{"n_layer": 19, "n_kv_head": 2, "parallel_block": true, "init_std_o": 0.00284, "init_std_down": 0.00284, "lr_mult_down": 1.5, "lr_head": 0.00984, "final_lr_fraction": 0.0, "batch_tokens": 131072, "seq_len": 256}
Each number is 500 + 50 x the weight over its row's rms, rounded and kept within 0 to 999. Layers, rows and columns count from 0. Numbers have three digits each. The size before them is the row's rms in percent of the matrix's.

# layer 3 MLP down (transposed), 1280x320, rms 0.0833, rows 49-144, columns 192-223
094:536520326404508434455422550462535414458503547368525483565499525448525579613509541505490567516505
095:435478460501445469516479507427442456466482530532392529490519359493502493401557461462490528478479
094:494498430566505505467551440560465472434527517567501422512478469416435462510498503497450548515550
100:528381567429457564478465462440397486402439503581464565468487587507474513544508362436498403475482
100:501480474483408552565468499492444501497584468512580503494557589451560479554568582469530494474440
100:500432523541485435465527484482468581481491502540527432440475524519560541494481437418519451487560
086:453514479505479439478466500437514458518527501555468430529478438449559476501480591545411447500518
093:530461536400542598461554554558469528485538459556540414480560594538546513545536565542570494408533
089:515536499509509554515464568504509481449533551535453471529534535462580542446420473487449468458528
107:492353546502532491485516450483515477489511471593470521524525537496445546482419508489511554489488
097:497470578547504575501406543490384445537558411556489455557500556507503460518410507514523447469625
091:423592486593532447603542515470517597514494449527614503448524429552448495478443476555475452550528
101:498472552419493444527504527554413450491470551483545495548427538510480460420579540528520507475579
098:536485505458470559389530476495511497424504506525513427518501496586494456470491400530493478496483
099:403443470569544481560486475518425520541559540409516519427531455534508478552452417555462504464538
092:512522507417502445519586537560543478454505400519525530530553532511448545370473539449457488505492
093:449492465541436571480566466508451528557573449488544510539476526521506560403462485448411556422425
106:554423453468497513410515556534465486490497416462499565647401535448508513509438544448474540461486
105:642501519484494534583588499346422580463490522493557507474564537539511586496542534427454430549567
096:465510472587476549520481550468389605490518548496460467521480520502495464532465492479512639463454
099:454453554412516454487536488532495528517496435495480529496456427509541466548439537487573543501471
097:509513513564564479502456494446483529422472491514557551507518507548524556527513490524498477483558
102:406471620490549488561505552607541489541513432472445508544508545483382487549474516518529453568460
090:575499442523545512521468515452460547458499514605541466529473554532515594586500446521578487450554
097:529462515532470446476528497392488430506511538472584581501531528483445485573556510464466433483530
099:416517374552562484579430440489518493566495482533487545458468549415553558535466598496443498527514
128:494462540526577511465544432536652539485463512553544553489585479471506432487385470566505592494422
093:424422506509506533504436433550485417419524424485525447435477488570546527591521652474595440459517
092:496511438510472408533565470449531505351545443499702542530478433463527565502478435455597485606503
092:539540446544461485428487505569449478498450491443500537444478611439466499535434452545556496510473
100:526455497545465577473496452489411469483438555394507432546604525429497520457495476512472437461542
090:458426548396541539505519506473548483450484438351483477459536482494560447527460529553513443442475
110:417465505499444487436443511506505533480446529470469457522586506487467412487405542518578510551575
106:545484440524568471527577404556563518531526550522509521408526569598518495541500455436556474450475
110:393436454466457419525498524485488532585579639570478469592546469434450566509488533461551504526558
104:548536382478511511506580488575455530438475469467406524535360477449479521501504479485497472455532
096:407505536473471481446475474498553468465490450604455512661510493583514477599575429560526532556458
091:529430508532477524506459496508511553545472427455452430563473465509477449567562559606476573548426
101:471468519562505458511485498565465455477515502503480518552536524422551510499614365496432550497450
102:444478488494554537522483479508479550478426460546378531511602470441541586510518543444486515559545
106:471475595505413448559391414483453551436451590498490539540521472503524498491451501451444429541531
096:538444473426494562553390494501515518521561530489562496561470483474473534453521578493567496491502
096:483526551488414488485444368477528560555558579472506468468483529390439473460457573448526580518513
103:484522477498527404541505461478434434464526529503547503507508553505530437561535440551584531557551
089:515470533465400531481439496493571551493612411540566504467534602504507444607500460554483507502488
098:498436486498559474552483461599441542572558579449433540524577493466433432559524470563509494487629
109:509497422509521518527414523507543577454495469463525507403574466361469524551601476479487493508453
101:467465558540470589416515440488477466518490566430547440410517481512577577470357448521573462518482
094:513517473471435533459498435472466513492552550478525557539489513553504418408432510514465407468525
095:477427531565513586554557553438400478475436480454452457599481492481552415511533468508482488531531
104:475513511604546479503568556490439496411419539520498544583435431492599479452555461487530422453527
097:569496460541454466518467556499482481495548453536618406543532438555450516562450430480394439438542
094:520532497563433491435534458507486395500475498486412505571575546444511456507462506415496412488569
098:437490514513487438541544419501548509410568462491473511516480362347506472473407562525482554561460
099:550557397529443507526460530501460584467503420485528513452586455496479538472535513598500503444525
110:465522510587548492471516486469464477394436471459554498564478536471392479465576418457501422568406
094:562508465488566472499472480513484582501551502512429523464497385477521407543497504569628452525484
098:453600550534465460396570477538499467535511575451503484599492490506411439490478493522489524482499
098:554480420384556386508432560538388508492499502466524500484516470510566504420418494496520587385588
092:593495463518442525527473505449513572455433453482562470513604570534507509498549514512390553493524
099:501513534445483469524496500555521446480512412439538536402512416437539537442492488569623545442492
088:491537466474414625587636446494546516412378489457479412551472452513480524598430482494577499514453
099:512541512488564570432493465548486437516400505504489521456469565484459470435512519485557526571531
095:387499520485468562572632545582514508402489461488485501531426569537497528465468537511448462467446
104:612540499471405566451485510428615462483466553500443500557463513425505507467497436423528534533509
092:542587526492526485450510400464471586543547486507593434541553493551472458538541549557545450457475
097:532503478476375448573491583546503566525466538460588378577584427536360529486501510523462452483527
099:449427556455526589538475441544469486483485511524465483494482491468560471517551531501422546461488
098:453489488539492535481523482579349544513496528490514542603533493458560452507487532406507426532514
105:527450401526528515511535493563508555528387523467544463438538527514483595536448474519429412563468
108:447476495554497519519500488578432522559545560509569458519475556486506471477516448509525441458482
095:406498420567482492473479491507527472474646416518500458457508545475463468551401511549533530399541
105:494443533561493455428485487479555500516535613509541475515472419504511493539451495514484450425517
107:551523572462471529486467461540533502529479556535419518537475557491429578521477518566423532480446
119:548537508476379596563483482471526544492466539447471482446494571503570569592494527430438512425406
095:544462462399500505426461536525444546503412448497609403500505506565529534509487471478514561536499
101:568463484499575493434537551460553498566516462566535403581497487571333504527426483466509550468541
097:546453481524524431589597595487524584535475497468575490541402500526592513512545538576476494558586
097:464519440589407510595512469456434600496502511503542541528465486560511614426465518488496456500520
097:520476369552508550497462495492530466590476543590519611473516504568538557525449520409483503485503
098:534382508461450543432556486460507613415504444578559487581517451534459492503514501553487499443519
096:595471522464507514504514401587621458578543495564456508574539465449468542515457544568440546478502
094:508480417553477530488545487426449503389491585464561535524464517399539456495482543402379553433506
106:578467505390492602555525523534505536500468340442461512509516537471596528491470520547488550613502
100:614525474542524559469526421449505471447523547572418532526502488400480542491423427572523523519462
100:437559499429470549532561416422490492555431556472519469451535451470546510569457489565492455446465
098:502473510507547507576541533499516472548491495502472508524516394524511537567461392562494472557552
094:524517519581509521489403516458523600507485457533462438481459606441468577530474585478486549466492
106:503518488479363562483444508505462469573488532455502513434533442495513499396469531463477474648438
103:417547557445507481510481448526484533468489506558502575564595460512443588549542485451522522559464
098:467592494537521463565492509360513564561487516519487510500564633447584439483537516458582514428496
103:488516488470474442545527438414539557522477589453517491506556513563497479557464426508457450596547
092:519527441423421483482507553572550483383470440567558467444438583455484463478535480433514475550531
093:502631518582511534613510578568441465458421499472558519506494544425391445563476498510370454544520
088:538470367542528485532502486504471609505490510534458480569412480493482368457521480415550506416520
099:472517571469531517446422451389385537612533481466540456533466463490454523491576595457452439510457
# layer 3 MLP up, 1280x320, rms 0.121, rows 50-145, columns 192-223
096:452509592452519496491448513483513518559466574480406451464495481432562559534507492490588508442446
101:428475560570594439481477561559504544499480487596446480506438521431386499510442615484549514563574
101:467535502519406511421583463513556567540490492406510494568555455532463518552486548554541507549493
101:493510572516415499481520505417550520548500434459456478497542561557430499577443385507479485473570
102:537556554495504483454495519494492524531600433432457455420576385523493540458546507463460449459551
088:389513503503497478517584465519562463573392513420562578442534470475476438550488542576541567510396
093:516479453501487474497501501467516357571492491430473494526527481465471472497490459445512413555486
090:533491548504522418570512586496535441539511513457491451458442508510441474467473507486476460571489
100:608441456538486546480497451435429478490537455459512573478523448479497520516518535540505470447563
101:508488497497522486494628486403501429474540536435532584468513452548422411372483460466479515448522
090:568537572556452496462421544478481496463458527541513504499536530518512503478449511470365483530380
101:466544494562538525494490537503509541562414548512447566511530557502489457449419477413499474511451
096:512475456463494468466610532457519546506611486527473474447503520462522500507463509583465493491581
099:519448505635522521519474505415509541457517497445453511512390497482513561506456467452537421539486
093:534550536521482510488472453523518400475469502588428545458434501463514463530525491504503504436516
098:570485597488529454500524577431533458526500507505438450513448485502473513508403483523515476579446
107:467502578554598492555439522571500505577523489515438593484554494530533596487480429484515511470471
104:405500543509443523528580452486559533472511515569459498423528553409470551483538451591389494526448
098:515569490494528539467484495522517562452567445544511541612550439559423462583529517451526539533453
098:407429481602483487513500496411502508368518498531490525493477468555533521515406484498544484481513
093:496468484523509565440488502497428468463394595467543506400494431513532551498445474546460479495423
107:528534556522532467491523545491496502426406556439499453559461535531404446594506449498467447520534
099:538511414444470441451504498534535485544516522480501534471489496506474364436493539541383514519547
096:487564502507570511558419597525570557499435445498552591410446449587527570508523470514435409392508
104:570466480498515460435473444577504420532547467457483426545514499499519423446504459479472381494565
122:577457499603480475480525379508504543623536452455478465338514476463535542470531588476527575468421
097:502452547459558557496605545491538474517431550461499498566424486497527490414472539531445484491478
094:416601489462458541518384461544516509488530502565481580488532620563529495505485447524535409500472
097:568528404509494550446482466521428538474490434458511494559564558498420553486499430531555423347582
104:497431510485500432384411542436502500466521556481531536486604429513483486497466495585422533433526
090:379572465464509461414538413455563488403423420455506517480483490441512533498588571545508551532396
104:531473528633500480540462593504436573493527468520506490543486518451477429447475456481426528514485
104:496485559526460533492512508590464503466495418367478459478500481559517605558524492437528571546404
108:489467475522489543487481506570490588516427497584382515558484568504524453512462450459473567560413
103:466555538501476452547458585541535551462585484516499451403497472535556501488541483497490555477493
096:431504449504397556482499577509520444509511511487496346546515470431489591436533467469520561503491
094:517508600543445502481521462469551541493428517471497527512505532498456433482558562530484457438443
100:433537471515525421456471555517524565567555640504489545658507492538494511483482467539530430443459
098:592466560600583506503556554519483446502560404435463519500483489556455444504497475540550450514513
105:509515455527541516617512613468455529485494471573499571560484604547531498497477499473489507567480
099:572495507531561464464539519534504556467433418451546506536481562567462492492504480521491520489437
095:453442520497546518446531578526616552537485543451559493398471514533499589552538473562524477499465
105:417580541518465398486540523508577574501510623508540548444536486499507461414561506518392480495367
094:443476493589464517517452580494532545537527535453642526465633458523411548469551490553501575515518
095:586587544504476361501514542547445415426483457456486426526540509551518536448531519518399524475416
104:468528598502548535495507440569540475481491506492576509526427594546471529466564418400482498514542
097:521531504476477546481409478589399440482596456520456411466447597488495540474494554511539547405616
090:501450421472497527561461482437512529486514509523510523592576530523405418504436464488550503521561
099:480485548544539450463492515505597392561556479515464468510451401501508632474459527491451496501575
097:520546508526472418415511463594495440429503479571491491534447424507475512466521412571491488598531
099:529495502505494595517518395553427516493489531489467494481577493477567509458535514564472502518450
096:482568597545557491547490443456551555423538513566447536448495516395513464484565499546476501517485
099:447537545538469565435515494444573569462443521563482518415444556607538475506501573509471425408499
099:472516504624494536589563425462469651476485509624533444492467549472499541444530489474482520661501
114:533533505492614557478509422493481506474422475486472471489606567562439465507503540459491516572475
098:399466510537575484464474431520352444559521489408390546554560492378442464569528572472587470518496
098:551516482538582443511485480558452453517520501489479487529564558466516521508555557490543496528364
094:512454479521538533518494463494593537499542582490449446469454515519455488480633486486499433465434
095:506521532514492596442479444524581633535453449446559445482549463499483492469546584490509508536516
098:485483527443575568473458533550511504463583542493498525390487396458581509515539456563483412456514
093:518505462578521447480615534475484513531522495504550529550380504552378499486480473482510532516497
103:528468463510498596457470453534545442404507488517516561502517499454506484503427482451506496453537
096:645419451495528367472531493486547474559481550494410563534555465531492474448428495510523444491510
103:483433412590561422561513443612488578472531431460471543481443597526469548422468547524581603482422
095:500500535506513463530438481447510612545402453381523526497484471497450544451576566459484493542426
090:586453467525505567453526388434422472495560433508429598496429495479514460539459436484525483483514
096:509476480448437456418430456505496550452537510429481544505531446468530510441490600446485586427483
099:356538481507426593594446491488543508512511518475563476448471502520476490474528443512487450495481
096:448525475512467455466485498396496515540478569557508440482495471464491499528459537450432402550527
108:578472576473475538493575453516416456606577496440470520485534443447453445509502493496559471526512
095:415540424512475468617564609497463494440435580547437438443513496475521497466486537528508523515465
103:570500521589535583525509488517485500569498432466448497465480560506498504498430483440523478510462
106:454417493517537551576519514586483469436440510525528413371455453558493469440536439547518462470433
121:440505420546508532412456526461460520556484509543426553478480533519620511532486422454543569455456
095:620475556510477554539545533483492446476556416496512480503492517534464458457506472470514512527395
096:463470386452431601476510462552403463550544491494491429456423503466405566553430533483495586460494
096:477420504454510529475509560555442549526467480543513555532480514521429522504532503531476594601429
099:495519495479505518461435493565538420528515469452493469484517527500462373592573590551501499510463
093:532532520584591530594464492538448481507564449602465512483432522432413494514512496513429500569497
103:461583475581552551470425499510518453549464488483425447530555558531569480567468492512506551516519
096:456529537501471534417456522423492493500510586591457549502491543403370526540520438538507420484408
096:512545559492573491567497556491492478507558480485418534490531519532410600526486450584532465470497
106:497497423513548505535465483430578590488520545510404521448509430437504571532466471503474609406439
098:429498580463530558451505497472480479502446532539525522398498503556478540489581478444492551483452
107:431459471561484570440503526503456530525515483491493510531501528461515557517515498413561554531527
103:504507457575566472413517512552492477511519514546424467596521482509548474531437579492539467489545
095:404434484554534521569505484523469520470564516446495516548438510551469583475502482507530511465526
106:477505413471436526425582516487524560576527493501511578543562553506597500568481464461531506504498
098:551498429500515523460458522555494523548460553480508520463498556499531455484538477506567506474373
095:563465509494541403320444522530513474497510529484523477435511434523450502522531475493466545568465
098:547507436406539395409590541517457462496515570427512452395530445548491474487480592520612453499537
094:490510471469479433506489530548561492514403457583480504399478497495470500462560499489444518446498
098:593439510459480606512543500540445451542565527426465462562577411662417489554601492542506395468487
094:513567529494513514434453459578455432431454499501487525573467540524365394531567477440538517432498
098:524510462460474516390516552528527531538561458475548551524521548383462423479549382581530522526440
143:511520497557537506424495575584490512463519479474519515544543505459407639542518523530509433479467